{"n_layer": 15, "d_model": 256, "n_head": 4, "n_kv_head": 4, "head_dim": 64, "d_mlp": 1024, "vocab_size": 2048, "activation": "gelu", "norm": "layernorm", "norm_place": "pre", "norm_eps": 1e-06, "positions": "alibi", "qk_norm": true, "attn_scale": 0.125, "bias": "all", "tie_embeddings": true, "parallel_block": false, "extras": ["capped logits"], "init": "normal", "init_std_qkv": 0.0378, "init_std_o": 0.0378, "init_std_up": 0.0378, "init_std_down": 0.0189, "optimizer": "cautious_adamw", "lr": 0.00111, "beta1": 0.95, "beta2": 0.98, "weight_decay": 0.083, "lr_head": 0.0069, "grad_clip": 2.0, "warmup_steps": 305, "schedule": "wsd", "decay_fraction": 0.708, "decay_shape": "linear", "final_lr_fraction": 0.0, "batch_tokens": 32768, "seq_len": 1024, "doc_mask": true, "train_tokens": 315300000, "steps": 9623, "dataset": "wikipedia_en"}
Each number is 500 + 40 x the weight over its row's rms, rounded and kept within 0 to 999. Layers, rows and columns count from 0. Numbers have three digits each. The size before them is the row's rms in percent of the matrix's.

# layer 3 MLP up, 1024x256, rms 0.0691, rows 528-741, columns 0-63
098:486514473569573501504462509562525542514532429460538514498495468565541534519519509495512484436417479508490580454482548579518524485491507513494472453490553518515426488421538449492495503485540579
095:562509530529450465433413551450491500513551451479491485479580561463467546542503511539476466480436553449474475479444472442494513446511516506575466510509459585480499525554496502519455497571471510
114:489519446530519490468474490513524553521406437459490423493491388552513559549536478551489467444491540557425474471484530586508489590441519556465486491473503535432512517537493542481524566402501572
109:528475488504479540544473534509579500502553519429494499524521476499621499417511422495471556527503405486520545465592475495466571540526524533489521469528509483502576502527536406508525490523490435
098:530474476545565560501449480526459463592547462588466513546492613445523510530539558449500515456462536496537543514518510490546567404495556572450570470426547499543452534574531553475505520464509446
097:494486548493530579509559564451505495548439538480475486529412461496438468536493505528474455543567522428534416483502489507513522434447551460428535447432525526483451530475464466504598489460518517
086:502546498512461516518509504476434550490559541426500463568428473455522528507564537515426527402472495553490563532542533537479459496484469539491589507564508530518475495527512497462504509495485466
106:545526480476575485488497551524451502517483506466470404616540593536488529536556502481520484423449471436535533516566518493541458460468499564561503457549451480528443526457481497523483521475492531
101:482506559460529446597493468499504522510468508493535532532377496515518575521481498548469530453478492491542481482473542496488541528517448525540440509494533504507461521542438524534514530527445529
116:555484485464550562495537536406561538516498514616539516521533506547524498532477523453452529476500501580412502522567456458521469520483482571502528484472536460521572539485512481463530504498473471
106:507537486530510533577532507497420505494498499461507482504470521472563500569550499507464492490419502460511459463450513570520473446505527489562571508439446564464499563537519528485476530409583449
103:467530515546432450528504460552519574514508471521468480529561517432491517580522496454442518445511438461552580462511537550468531507485506497513406502519523490535540455573523452524497481512536492
100:497432521531502499572544436507541522530474525514490497514483461534470538510541479536519528509579485496492532498585553499536502529436519569435482482489543463501596484479452469472457509572581505
098:561511494501552453463445576410417489513520558537551575531459526505479501502495447512490488465477477503523476480454535428498545506494454488540504490528535515600598548552599473478527500573507480
112:451507447486555527544489525463502475590405393518505478519495495556435565522524525455541542467469497507478507486499485488554452465468554500487557526487474464485552565576554481533494505518551491
090:529486438463491499432530452441485617506490510515520450522421436534511482494520510451464502441488538516457579457584530560479566505462532516458564500421504463453503537447458463523499531451504519
107:513467471570554498482481482496454552517409444504550481499453480457499471537516512440441482525511496516454497452501555491637451484486533489521507470480514455510576467473545508400516540543581528
093:527470452541508427575532489498475523641524478499581484556535496559548503529498503510559563498503467494510503537480546472444526453485457519447468507531497507558514501466560531519398528481510525
102:466549484551472564535496496550489527532439535510441497500469487508575518568483409478487548497455502503468427500562511521475519506509496528554536504601529530552602479471462493515511541519475512
083:473562533486545526529497513505461500494491463584497489517464494532469507486509545487504535497504465524450495427547439559552521461494510525508554519447483529543515514632500545546482499491489503
091:474477527517511515551611511501431585499447502551537435507534469509478530475521491449532550489490410543573424488485477527557454474526467483540464422566507466535409489498452557543546504470481484
096:409535526543560553557514461536513496530457518489488523495461501509526535506531532468491519520488495506513418461564503567507474508532471473495527544539471425549522505572515525533454544510454492
100:439485557449540437466481578504557568592570529469556506494602471505516567506507476567484472507478459507555489522486532503526546443479455472553481483503520524507529511433508539486558545561474537
089:435460497592543597520529557453516553524455505556554474535540514486512461574516569486450527529526503528485455450499527479567492460466524487582490503474512516500509590507541543443463498490484524
092:508470520450542479569540525482451494519491508520448512532431451479534559584510438501532529473497439504557438535524490600501453472539505534542541521531378596530483494546493541472501459523490568
103:503562415502527507508490540527540440492534465504473510515508430546399535505597525525504525422493449522502486507471525539525500490516490540489459458442495504503459506550469445461513508427456462
091:536482493458476517499512538513512477528515479452458468546473406569477517482445386542482561535504463514515405489563513476470553521485472483519460464530558524495568575465485493547512529555510577
100:462543451524533507595498451492411491504478514461502480578522534512528528521523502518462526467490544535483553483529472448508499448523470516459492468507481547497499442548489533489491565455491479
106:459526525491469491513511473529511479523500478537444455536506483499499508521622547451508571489526523442421551466541429570476473414499552549473522466458427517452514512577589500474414511478502455
103:519541494497478523458484553542369540458514503467518439469494517504478525509467475462463478455476522561455475445510432583515525456467456504528560472489582495490429485500532543464536554460447548
098:503580526482525465558500528476453487579510451463496490466559464566466461490536505512516437511510522471469563577503506621548480493450501527480517487491543509462504564564490435511453490485598445
091:596445455554477501454455589556492529583528444485542518513542473452515517502531484469538495476537548465552472505480487426590480455533467496493575468538557539477499551514578454446536443529534473
097:554577534493538505456506497478487456474500485470492505485472473504512563474514475530506495443397504491536591526461482505514540533436501505543499550524527545531520553520509491547512499530450478
101:462497549421534503479434527516541497554500514485486467490490530494495530464490517539506509466488509507481608452522550561498542527441553530597553446534463532528543526490537510525497429419449539
112:431516491525520528482466533527481502538399433595431518465487567510361450541523523494449522436466363482443499488554548454533513456490518496518494485479520473526531481469513457456481526517483505
097:469537499442522584501425503536474533554555453469556538547583484551517576489601405522455505500475544485516505526491450461502529472471511552534512472482474445517477538491521444458498536557493472
107:500526497555513551539443488486451519534449471477460473594508476506570486458485483546536473493520544562438462404522467547502492486528515524563587490593528559484484464415535537561566555521481512
094:422469468503550563446541492561560586498475481521494508529504508490462519572492568427471535415459484481477512438520477533491413442463514505443478424472494443520515599524540435513463493483573487
101:514491449504507463440531463444497506549521549474513501542560382576524482462485499456549485524609441508529456536529541482491577529481525547491545530499538529527540481480452486502488475472470519
097:446508460488551546536496489536482487494484521476498465475416496518539522491505478491453514576438505480475521541570581496556474538535437495561489497468532482546525585533513494475451506465506450
093:513557533549520519580433512494453468537507453479479555463490469505485457509628387478516535476475513548434501522504478524561468492517512507589445475527570502547504496517526440464492458570550486
098:507466499539567520457419485464542476521476528454479523496566461494455546487482538516531615499556415535431463487434497543493558489508514549546519490490536513488554535543538528475537504481479441
095:514439498532479522516447541513537454484550490535456474514467517542468581569514527534463504519509543466537479423555562580476471586528550509535518458502563473495498508626588408523452478475538500
087:520490495404474498494503506517532546514507487474429504496528465492474530537552506461479554512519455575565581458628475555525505502505538519506491483448540515546474511551543458467514463541510457
098:444487488541525573515468513472501584490424472553577498460535468491460481517553530432438475487487427498513580483552561511534514470408530496571485475516518484501546521464516524472508512546510436
098:472477514465450553581469572428482509541521492514522484564514530506545550495552461501486468482457495473409465406545448548547458426506533478535533540408506487486486532448527476460512557493473526
097:547602527577460523539481546519490530551573532486573475515514489521536538541585486479553459457480495508506455499474534538486472476536439502511512474475443540458486510566548549492604530460462486
102:488567468541432523474487548430507508538475456487575512485453482533533465508505508490457504477496473518432477492511524487491590528455493501504572518497511462526514487471484506458443498449494486
107:430511488534531497402454559508569565534516475478467466528472456466568478480491541478510484501498495474487469476437470518531557429490497542526595513488478589472522503480526519494528466520500528
103:467524456530564497480585455432427509498417519451524498552496512531509500528569489583469534498535556458514496451474530507532492412549579442505475460468549452506500454487512464478442539433486485
101:505552458503587533453436516525524567453510445448566495546512441503507510498493490467437483373486487478563502491542470470590557419517520542508503524474471502503496518524523552493498502486418508
102:514444432496533471514503495487473508547483461450522554503492518534431589540524467533469594495585454495483497494457411542582505434492508531542587468463451454511538486477488523568454526496515534
095:454474506549534494495501478455481512490487491523572505478505542431507544471475468464539542510496482495543550417519529527515499459546532439567494440517468500602493493487548434518576429491509514
096:478523440576491506507547460553435519498552559595472517476510497521468519479565433539531577448503510461528506441474521510534512470479555474505473449474501505497462561491561504559478528439478481
098:547507464536515475487481548472484575494558530555505533493420584482509492490515491512506484537449519484460501556456519506502539478458523473466541451549571555483555521536518550478522470536616446
092:555508470507495514463471535490466542520510491523550513501481527513472509536469483454482518505452512443397499514499522462507477502437618449475508456568529506501485621455491484433484554507512493
103:509612517494514544471529469535574460478483458503487458552537464530481446515557528524467536491603557468518517474495412564548492547464570607526531521436521515496542520490563543495450438498506494
100:530480533516513514560574528449418477519498469482431527517503422483502506581496464435478514489564524531512474453485428492465458533512464508543504466524501525522519565517527523499455465460481486
103:515528462469412490509463519479452510553541445506502540568530445492519553540532473391487525432455491457556525499574520417510490503475485533487495515506471534532544491554533456469499503560485384
093:537494498545576487557553520465532511487496543518532539528450553483553509473493552445441546477485494450505498434522597541537478424536540483524477503451534541484472492477428468504451542471465486
104:445502535602520475556505589417447493573535580547485526551561563488438491557529491473562530505477450437515518463505456538494466504541524487522497460478477566552533510475515491565433515482504538
106:455479553564463552529475605503544472501518547507505488539528481538544450451495458535474524488448490511510505427613492510442531538467527507511506481529512568551492547554557398521487510445493435
095:505460477441517467496440450545527495490483431501501535480474479526511489493492507558531493503435555495563542507466579485517528509521432502503524530497487561549507548480554462521456523522518480
098:537530495528529509499442461521500451464579542503522479491495513480452524555489495506534415508509485471522458494475539530540491458496522488584464473465457467550518536538501480513444476573540519
105:441452447513452522506446445502544577519450568482580445494524522481521546576474521471523509522462454492503483489548529490515561514496543525496525477501594474584504524518502482489440563449481548
105:488518481610441487507507562428515491493505424539569451531527506479547502533504565483527521485460449534516508461458497521559500520467557487517465540530563582543586485526503498535525441478406508
098:500486517424544491439532598516521555486505491524528431456478493502517489496506527479492542481449493453507525486545504530514442462489498495537491464479548431532547532447578542501533392493503466
102:592544451481535486501535542491546569507530481517510475527488498469445451489534457515544497483490472499500477521479476493521508421441559466459593510491500518505518487492519519460527460454535424
108:538470528476521524537499514527464566548491402422560537509537496560570598546507477515513484464447509452518540475530493531533495490479491566505468508458544451522465468460560511462548548549532505
104:494474510469517462434517457433546487527432483474529536499471474532486511459511532551545524471555473476577550490530543536526496548410559525459525515455501539466516451431492516523479565460537548
093:516499438475379468538456518462514476513578494469539579493480440527558547557526448488534504467452547501515492486494490456459577488558461530486505536567484558516543502527472451564495479541434461
101:526457474499505543479432525503588459522456509515457538499532539445483464509528471503521568472477431463520445443515521501519553463482467528545490455544574547533523479469569423426478522519522508
093:374532537497547505501497519497545517499485492497475468506534504490592512483549447554507530446484486503454426480514526454548515465519461535500591565511452572495486484524540556511541486468502549
093:488539503492531542517489503478471452574500506452452433532552468515479551562616505494523521505496449523470504495481480465504481456510538496552506478559490507466486456546521438436517464479484450
098:555562521451518524548476479476435499539520531475513520510517538512494522461545476565549514529475434517540487490534532434591491509480520521500500451458487446506521513548541433489552513542504428
095:524445539511503552485475515485507511494470544513530478553531548553465489476527412543485543522585501514542489526492502428528547472493499499559466431476586481510434559560529480537540594451473497
098:446567494536543561482561459446482506555460608473564484490482508477457488510470519455492489561436458480448446476484504435571452511493525590563533530483524493469473550505514542476519509504461475
097:552472456492514519508514509360540563518505523519449469525536542480581492523467533559538508499422538547468502506558537507496543567417465575482467534536533545482515539382505554507487505491489500
098:487489506428499462446577488426468556507524564446524535566536456590444452491497474424437493511533387491442462489532486525567473516449549487445513483476526474543498567462490512472508507411490516
092:490445537450570447439537461505402495543468525511502506514578508500448472497542455504480469501498475495416504464535530526527481464472541527468512478483471519481463525518456470518519544465531487
100:494490467415524522466490551410451561580471515585534420446515537529440478463517498524564539498550506461435528487498460479457608451484514454546521469449549472527524514498549481511540525524465431
092:503413497474501554507458523470538504552492488543515556508503553527517575441519435513437474535498465467549462536561518536515568400394512553474514445453478532485565580462477504427475547456491514
092:502504547464523550590490515476515470563521506493433523475478500504426564450494465481477452514514506532494456529527492515491478502455509515509493491431427508485536548498496530505539564530493488
101:456438477559431477554464479485566594539523453476535447521512515506542487541512501526513537556545465437524552474501447459507517577479584498508566531478589534472521569505556513434493489496530436
101:489552456456488513505471542487488465535449452499529531525487460461516486539529454487522521482555500505522511495480490501496469475486489506475481480441525476499513544531571463465484527500530526
101:481532502504452595481541461432437575530457469531477414599561544513400522473543425530468605501507475518476516492514467463537541448474580502569492477438543453504484488538565560506552491461515419
103:519472474626456482533550455481483490462472560524460533482446474532510508538526449568507545516505498500532493495505540489445525505472448515501484472512478519512493541484469499510523489488429516
096:434546506470587527529521628465477508513532458515496441504477465527516481447546555478466514507506499525468534499525517571544515479472451503495543405543458518458509519527432498485587513445584551
092:483452485490487567522415550519471468489520493466510569452490387502546547573533501485516524470478502478553506516499472477466484460438493516503481432465482540550477480506526476526503444527492431
096:539581502537478534461498630494411497552561485489535537465488502444522521585607449476520514483504487574507512483502472577529452512506478468533483419460513517567508496549521426464487558537466429
105:430528472527489595546514557472541554530499518463557519546533356501528486502489529427514491500416480530489497471500493501512544477517531505466559454474541457518501484517506430500517479433514435
108:524455455501443525503518515470450576505442469542533503477488525565461497477499469389498530426512476551498468469461518547533526447442501504578588480526467591549524471478499571516501528490464550
106:477481433547546459511484465471464611474514490522527474572513547522441478572491512433436503475455475551510486480501585490567473443558548526455528529474565548540510523497496460487467554562498478
109:471517443556486535549481493480415474510481483506502415552501519599512466454538516492485543484506475545528532504543584584491483549500546519474542460465487498511474464519526484468575576458530533
098:498560531465470507480454556500590504491469552481483525467462502482520551448525439559513510520530489402513521483496505533491489477496543528479476487489509530473586535470483433502456590563547473
108:451444480561511496527567536500492531477445468541465529516503499468520493523484521553493496496504519479467490472531525537525515541481463539548483479500458535486585509449472494531486471471362510
087:458379467580556581473546534411505570515520501555464496503419500492518435516526519527521587494506475531528532524562476511470471479512424496537559504575533522537499458501513506475505468491479500
098:450569489480470470548420469513588460491456451493508565514505497457499501549555524527539536464493411508470539524474493526483516502504540591534549543485479490486507461485490500433463454536529484
115:557597550452492510473480552469443448491469519506473491520487495583445498488508490548526510485486470499525492456441519482517491468501460499516505510425492556475481480463492510512506489506464481
107:518507506503455519473477582473492501488487490545488575510480477493469426479470520464476528454543461518505514438477551497468486539535491501520513476528547581600566488475501422534525486526431477
099:494500505585452518458463484542470497547568526589562509467500505504538450516549447482472526445505508465545492474504451535495463455460558500496510535537553582430500503512530495433521410422564484
096:564489479470529480560439503500510539559513518468584484523452548497544512522489486450507517473446499562576526495504564435458440442525493547536466544495492514569471512488570472486536524500514466
097:500458431498597507509502595508515516601459446521478567503571497557476506505490479463544520473503497453523547549545434467572505471515486451561450519409526434577548477462553478531589524490489560
087:456495516505501545394390610516550517519518483508524493549517475486481562512501499494445495511487485514494481518605579477511508506521479509579463442524494473522578582528540473496489471470468454
097:482529478552498496529546539386502560488430532498511402504474454520447555495533558514475485505504467546475463492579490526553449523467479514464574456503508480419509478494482506463559559518460557
101:440488484505509468494479492525459559511408478534512457533483456484490560558531462519502555437532439521501508487578516553571549552538470558527516416534570461523620518477492508474499538506494556
110:453485498458615522504567558451495506526504531490514502606458464508498516503531508521519506536476472505512416487549509499539587487510477542503494473517538437531566599450498476513494505529457581
097:488430436545553490477435486504507491503389466526487578521468476526476434508488491446400532535519481493484456488478471492513468557492528582521508462500533528568580550456506429510537526542542540
104:451456453468523465447542530484478517506479485497492513479515440547492452499485499495458526472491486468516505499483574588515523476472507542467482523449460618533553493407485523455548490555483545
103:422495522463483601463515504453507520478386546562485458540526441518571500503536450488450502527448541505532486498556522495509474492471545499507536490501471517545503476473505486494571487476420522
091:496450446516541486564464500509434523502428512448541481546412557455433551480481581484524451453578505479452453422573517477496464496540498489516443532472527469521504501534480531538451515438562511
093:536531490459443572579488517545475483494478515509518535495484532502493545488559572469464489534465469504494536485456541571516518485463524518531518534483477523553529580523555412455530497463521459
104:462536583469504521499456551547476475549532520460480566521435455514497513394497506562551537510515422443496542492447525539439523488493522552493471465491467493524522552482533476533509491521554548
093:457495477458549521525522553417470509545511526580509516514473509497482503522658436530475474518499466457527456417466480517563590528503506521517562471472432506504525504413467478498558489463467552
101:541506550448503544535510514410472581463474480515536489546510450535485447496495498561556525444548436543506526428518482514479512559459558504534482505554475458465469469472554525510528586522468480
096:575485485508456498553440547500418584537525506465525481546499494475544524510463531524526520508520451459520509474589565515487522521486541463513517451488544518537498580540542463504517540479472501
111:515546499552586512469518513483521589536441567491525437509490458535494484488547547496442501452569494587489524507517462502564517497449548526465545493536506452471499511487472497466486550457483487
097:373438474482588588529490545459560524568476513482480518530516505528536504469506489470484507483524526451474512445527537498508525451469526514480524449389501437496437538506509466466518532456502466
104:454494539465490537511570512495506474508478445556449437558528596533511479514561430386415532490499549548414464488544507476471546473490495501479533477456544504529542543507608518531509550513446514
103:431483516495519523526499467453556575546513505540519465575464416511521424503515490523490497489461547542424416473528500504470503521466552456504486529579470510539563456495494522554484485512514509
102:482451548517565596543486517483504528515503525501517510452473487499515551509555503468446474492485467493522592505599508500482540461478553511540535399502523411520510582491514432496549506494503454
103:506493471472533517477454583443510517567533457471476565512479466492469479422484468573582545513482401451507494489449459526502580495519496478560454482510559593517561527480509480546541500559504459
099:561538500546472513531537518476467509501524438489462489503484395539446486513506456449418503491513558565455502461557505481502494536485460551562558498547513504526476489503512531438504490509518515
094:526435537540535577519522585429447571475502459446480478563550466455507534471543502452472459443553517530532428519561502496561485504476504466556512453469492488484434564555570495511547558443542538
099:517553527534446587552551472445505509526570507534526509606461450481528405484483567491478518412559417518468481469513454522471481511559452511514486531519474575553549483617543486474499464486460446
100:459461456536547513573517493461501463549435503562533483491503483524474505507530455527490510434484487429471515535486506407508498542450446520464481523448492443523512541448480452524497531503495391
108:481482476500435456496440546503583567457568553426508470453568502511557497464499466532470525504543492442543495448553505408598573518525545512511511508462583486557523495493558458544481469525430495
094:470478472589504510541444469509436562485567440517588475477478587544447527500521536470518548539522380473464459433541513507529559467553440467566535470568501459512513495535512473509541497493470595
095:484478507565429469523514472559544470476457510493473530553451520484535522480511499488501545503495453444558521506499512418476525494519548581591499501570458518466595548436542566557443455534471475
101:460493515543499505522472480473475480528477452457517537545479480501465482526506476556553541450508444526475485538419495515485534445540534510518471478524539565550514627497511582493542573482512476
107:549523523486466455519485515503510512526473470555562449483497511534458558522468562511510509508413527505482542454471551515557538502411538554491522491503438516494576510422520532463494509445517475
106:584539529467568500506477544447502457583518586498557467603499464459517528534461509563515425538497530474540452450545545444466522481430604495519518458555519535492550503522521539408534533496564463
103:487453502462494538487501504570564498540517369509521512505548552537530457550564444431491512442460547549508585485490490516486514432418483508556527466436522454534457477466559472467457519526487523
102:525436429470484466511542527387435546539464488588520485500422488564527490520473507499527564468471478612500448465519506460505444523515465456564504499623510574625540495508527457551516498518434505
103:443492459586509551458509482505484547536549520502531470522532520533535519579489530463490517449475512499526555489546461487532443464493498459481493457525568442520521524510543525548484575536556488
100:426524513512484482514551525466501540470499525536510438547479529497540484531529476468487558428504444510520591453572524533527424540454536474502519421492463493479458483489531448507476500494497482
110:409508469483615591471476505430459507524421439517566460529507480503476520451481494453483584438526502452432518458557474463583531505487509518557520458477545453510553536503533505540482481434470409
101:559466485495574493545439598543526449540513450446482547523486483486530501480503440546466515512513507543537452476498559477517499526515452565554461524475520506510517546495493380482505529531497520
103:463449541571502577472550518476446492512527496603522514504482505477539433510596468492502542474513506494525555452581507493494504480476601546449471450514454510457487458478590473472554453450509484
097:552436418510452493532481492454453550508483451551530539497512508514520557543523547415544545525504496496574472505598532428508505542487464548520518540500518550549480496537559519488536550471473422
082:454484519459469520555564517461499504532470490509549482486639384524494512523547498515422556498496491502473518514451488500535511526413566535525541467496535509562436527509560524571541506500521494
102:511488478535543467505510527472399537560497458580495464480500509602411484558478547391468471505483522534421455463476491563594479465347473509480563429484487476540497509532458468519466471544529552
104:514427527539512559547553500435553523528488547527541442494522459487524481576457477507550537464420488574573539463523520528418535515480496479537450486486514507480514433464508496582476472512468457
103:430513551518569598480598490430513497505460474545439482560469439473560500483525544470448612458447487496469454465564441460481506478484525505477492452417518540495451600458548516505540496443469461
104:510530433530483454562460493571517526507547505583469548458541474556446529478478417429476520393429471527453517475479546459576500478508494546483482481560472495570513518529563454448469552500474510
095:412471503548496489497589551503503449482460506563499514582475449455527484484522513461529523507520438520558489483477529493537519463435495528523495441455461573611495508445464528528520499533447455
105:533571484505508431476480537442451463500522509530497497486525512497429460469462536459477480491463507541425484463502508579477501475512460472551515491456456521555501509485449429515556584448468554
100:480477510531481630543541564473477597461426474457591500583474489471527464507483529489525508477538463550493417464463474545524466510491474503529506493510436525472471482506552545465482519515483546
114:439593532503451509512464594493472481550537507481445498538509447507516504502563443528464496562557477494508512406489516589539558529441528580506523498455473518537621481541605445493560492519542499
104:537468382505565492507488505503515473512465445565538537491515520563457522481512493449521466428490520522466432499524506496497432546519437516545521500579533472525544470514504559393500529467480553
107:530532487519512509529550525469517527547499484524541497538518459522511536464563479449402510483524500529539471527492496562481485490475549444517518487475431516486542507548547528472477492445466478
109:435472561527498513447470537515498486498545420544486473506486460524488496543528529482457538469519484490502463418506453549543504467492502537524549525500455534491497456515477461454511462511524553
095:540482492481504493591493534516493605517519512491616514526512452547612482548547425524474465463532518555483533496554573515512521545514506514467517501581512542572495483502525486520479530497416470
092:489532408505509555434442456514529463531478552497460430504458549549470547464460537493523537503470383532506489495494493437457565446524480496539458533525516524447461514430529529556541457504454489
097:499450459550592541525577539503499504464483470550493456529513447544480508514497527505559526487571451614494451556568517515625445488479457514534617523499481495484494555478503576472506473442523482
106:484479503503542569431492506418481517532438444484510571531475465527528557481536480564510565465520427475540456489485485508529502510501449500578463437511488509568545491490491465518487488405501516
106:513533455469499444448501509467474573495534348494540553564530475517573488461496478551447490496477470543462502441493515552526468421515520498477530503451547542454525520479556503456530498425480543
099:481514513468498567505465514495450516476567488448523448525443465456523484607534510420487535479491458463505482465504460449549507411494509520495510505509475554500503492554550483496426477469460446
098:556484503457523544451418501440414517469478497472513412486420481451496480546520562439477484445531504500486489498498513535514474571475491510484573496561504462493525519497536442449566531516506519
098:521494446524567497526556508449513469494503564513561548514493501536463610458609500495480550507532380539492496501504487435483461444506515503530499530471530398515531508495476524499476483484518519
103:597478473549497451509421456479541501577444443516576553489504483494523491480497537563562543511564470538479511440507536553473497468532483500540467565529519545495541465485474532427475477445509536
099:455515506439512494446516483524537606526545488492483479491560512470458471535510486503470460445474480510430509486512544542517566467398528596487547449557541490465540513427479523480435610532615517
101:540449449531483508438507469519499509552571406510443544520494559480581521484501417505537529456489485505533601466467604504510526431451558539538493480458521551468508534415508433466468579551498581
100:479466499430497556492480564461448497534541397522474520485543470516559524608507494525407484504543555558503477528523518536526465507469519552531555468484551491533452526536491462520537474463464532
106:522517535462558624534519494494460594517481516550579507480454529536423508588507551490528480510477451495437575565491465543540563556409525568496495487493484467474447484487480469487581553491530433
090:499446523461558424514547505479527568563484467494486541508522499531465478445500448468495505565508441421543453515477521553560521463504530517514504514547545535456531515482488584483424498487540501
101:506485484493550539423468461473475472550491431444482486513496470474511487449540543494526478453478456536477442494399454565502536393464511535478582472460542513460485506507493504532546426527512452
101:557561524477479497481475552438551471507562502457558552509501514476526528506487487436514576544465458507527452443478487489495492454554526531579493544551489570509509485455593545564528484482444440
096:498518559452470520538442565465488509552475536529550522479534472476483532514502545477505526572541517551501516484552511517476475515523584466547497512510457524459533563494533387471460542499490469
101:446499390609553528447460600505463481602519457530446507510562474527508429512529539536475562519548495521497445517485496520503445473501471449496497563461423532555512557530479505551523487552459481
093:527531439491504464462514548490442508524568507484516523507477495547584546490514497553558506453497507585469523485546475526508593501482447517482546492556480513531516441485498486492515540491406538
104:476486426509528486555512474443459569505487451499578515584489549508567455481581504474549481482495481503443510476547567502507524531491497495563449480498593431575499498440556476533515529462425485
094:444586494577477479527461573441496481519514487513475439545537502459540441522514537513548517490481425435534465503494546485494477441458476479493541489519517498460548507487501519467534432498501490
095:557477478533520460517428493497460492542530530512474552526540517495500542504522504532488496479530524430505508441561424475534494507502501566473550514490546517509500543616564459487471543491513516
104:449495446474506490474500465528545486514548487543455437520514471499502491505481499527517475530520503447473495495456538604490585549476596607485543467457540540438566512467485488544540476451491527
097:494507441495544511444506530518516460584494447507467493580477487570491485489535491447456448530509423510516486538516582571518489477508571507478483465445503492489535548518537497507432543482517479
094:540414515529474464510555438475479560571493503559575620454529450562524498498459469439453445484553420456527512465450506506513503421394548520495516550476504563513444494515510510436477518452501485
094:446538508510535501475496585475512537598506548412500412475471533547434530492518510529499513505475443478440500514511524481502545417512512535601530496539497532490448489523572535530444487445474463
090:486495519458543540509510453519550516518446460588548448491478477502507452538593446489385525505502461567432474503493472540514520494434420515534573511502468466576522498570477448469509505559477524
113:427456485477579552520554554426503486460412546503524441528518508495440493517564538501478577457489515460477474453545484443498494535384466542550519460545488488498616496462545467511523516423408475
098:494498503516429491458515513515570490480577487551448481469410412498508541489496517430444487470480533524516467516519557562465542456442482518461491491483560584538499576523510496463493510462559448
102:516590504556539524535529534497487476442525476504592555534487507568553622500543510486500517499540537521440512524490510541522516485519521527528460476564465450513500483466573422480498484420501516
104:411479460479494549501456510564446486475462492517491459515564547557499539536539491419404521394511489482394555439522487485522485397495507529458533499436493441532579478489522527540571470539486522
106:434423455514610564497507498467524482545513499443494551574525468516499520437465567463489521513590482451507496572544513492533490482568492532562497480577571431482508555500550472529435511389455587
108:558522510488507589529437564543503464511465501535459516465537492508535548500612485468515503498523561450510495563457427519534502467446533549456570516482574592551522472533488434532487511505469455
095:508560520448508554449562438483524552489487456453492450620461458545509433549552466513445516463519539492500464420453463556487467467487499488530511551494544526494526487586523516531510455453508471
095:473492532554431470567503525528493496496564484513526470476497433517491508582567509519420536505491485519527516491566453567536529458498494468548530499517433585456573518530508509478572459428463543
107:453442414554531488586541501437440534496512519544533500537485538473582577479553465515544580478538497540503523479560513470569498482494499498564544507523502512544517446471559521460462523436431455
107:456474535466484620523474595463415605506527511514556444495532478530521548517527557472518535534480476517492484480477449503535513489431488521542559468467441526537451509516544561549535471461488477
104:420467464546502542470509569485497503476456504489539426534551508571547478536491506496493512530551449469533417473517525465507513536477525467485454446506586486595603561472583443475503575446467477
107:550471512487531535448473583437483543515569532515530534610507496498500574451543485489470512516494471515558486478568517533478565471497507537535479490484533464537564500548550486521540505433444497
093:442561478547491487472489581411515548464483503520552416529527535508475541496505530453529470456526458526500449538467511517503504422563492505538477437509491537524497500428487564533508548441474494
096:496519435521499472453470463503553500500387528476452501485450517505456460474554541538489544495543497430542503545463485595526452426432495534512567529504451545457521480432519531545460447434517452
107:435432532536477566601533534478475529534513495554557565559536453511504462552475490519475525475459482472493524469499443453503521493506490457484599528443501510513515524538527482469579492529502462
092:454615536449535522571526553492465462464486531538453527546528499484572473494574456460475545469449484549436443468580450517526512443535502488517474403492468498583486470562527476500531485463393520
101:558463560500497536479522530358515565521555531472538502551453542485536523508521503545487503454536494546523467500546445493501496406434528519529516474451512561481463501493553569497527436426474441
106:407504491513504512557471469482491497540491524557499462557451512495510484544483480523509491490486484480439505466497533485469532521473522459521500501561459568515585556593558531534559493418491467
099:523603461487452495500457570471511495555523504511530506539484494500491507559526472530472488487471480583509443487447564492473590503486452554451501464487475535559582498551480472468549512567469451
094:497484554489533485561563531505519524517482454540511515503502493458508472537487516446556455516536441450489542469627497457572442490501509530491493471502540484464491462418528454439509526484494523
104:555439522508476557542503499410445508484477393544541483499536535555515524558553498416524476494528440496447552474482410519541435441475538530536563482501542488523507517536553437524527524542530465
106:459481451519422478554550441494552438515517525607512586503526456540479573481527450480474579497544465534509536462477477508481552483460550522493463472526443485502585489458458507522508555502523466
103:542468499509590498541469625527518484583456477486534532452539579540550540452542483548487567476511456449480510489501510473508505469403535532611538516457509502504537458461559481491491534481573518
110:473461482557556556528509577482480504540461499530532495542510490504430453511521479546461531434524442511532482420538555508519527500584556507550450495481536461572546501444519477506491503487447473
090:526524527451481517478418478553486509494519444504521471491442456538479526491474545542516522432458497509466543429488507557485559544471521543494461549438508538539559503468451534537565507557500444
103:529545466577518538470514472432489594543491457500520551553523469470469516498471554495483457492441466457498496442464554556519547406505552465450479503511521541535535612473499504479487530514545507
104:507479502431480541541482444430498571493533495467525502467482377528514524446486481508517528513506457440555558449546477508482600509497551525444497433566517527480548515523573551526555503416493496
095:469470495517443563544558514486513530500436549547402539455463508513479482466520426469442563516493517515495515453485421485556530446480571516545545521571487497494596446455503493494503517627508516
105:510487458458541487531515472468487609641547500492555418521559524505545454516532533609557453434449483467525475518520519482515543477484479499493469487498446514504542531492495434438405574507521473
108:502503497598436522524531487466473533553506506527509521558545518460463502556555441414482464538571534520502481464507493472533514531456564498494560462495571500610493451558494486446472495532550529
093:457526480514554488519550618486459523551452441521472510432462569469505495552515539531496546482444474501445462426523499522445506474450477488576522470562512521524533516475584544430525494492460465
101:473517547565529521551479501469423487458450484550523462505515512556472482501518522488476600500554504520471529417556472479509491567507511467482509451508533445580502463454471467523531555429446470
098:508440500466532572454543617452474469513489489459473461502419435500465449459518474499432500509506513532447552567465493531504518457483600468454524470506472547506552555523475493491533458525553467
087:520560507486471547444427514516538502506557528476498427586532544505498529504483503452485456499492513540553510515570538425444527519528525557514458464549536528532545531486579406525509552522444417
100:484550496454520479441499522455446505546468450476566510531476451530525488585505446518524506525450564522521467439471492507528538465417515530529496485549468551536509443441552496465630462440504520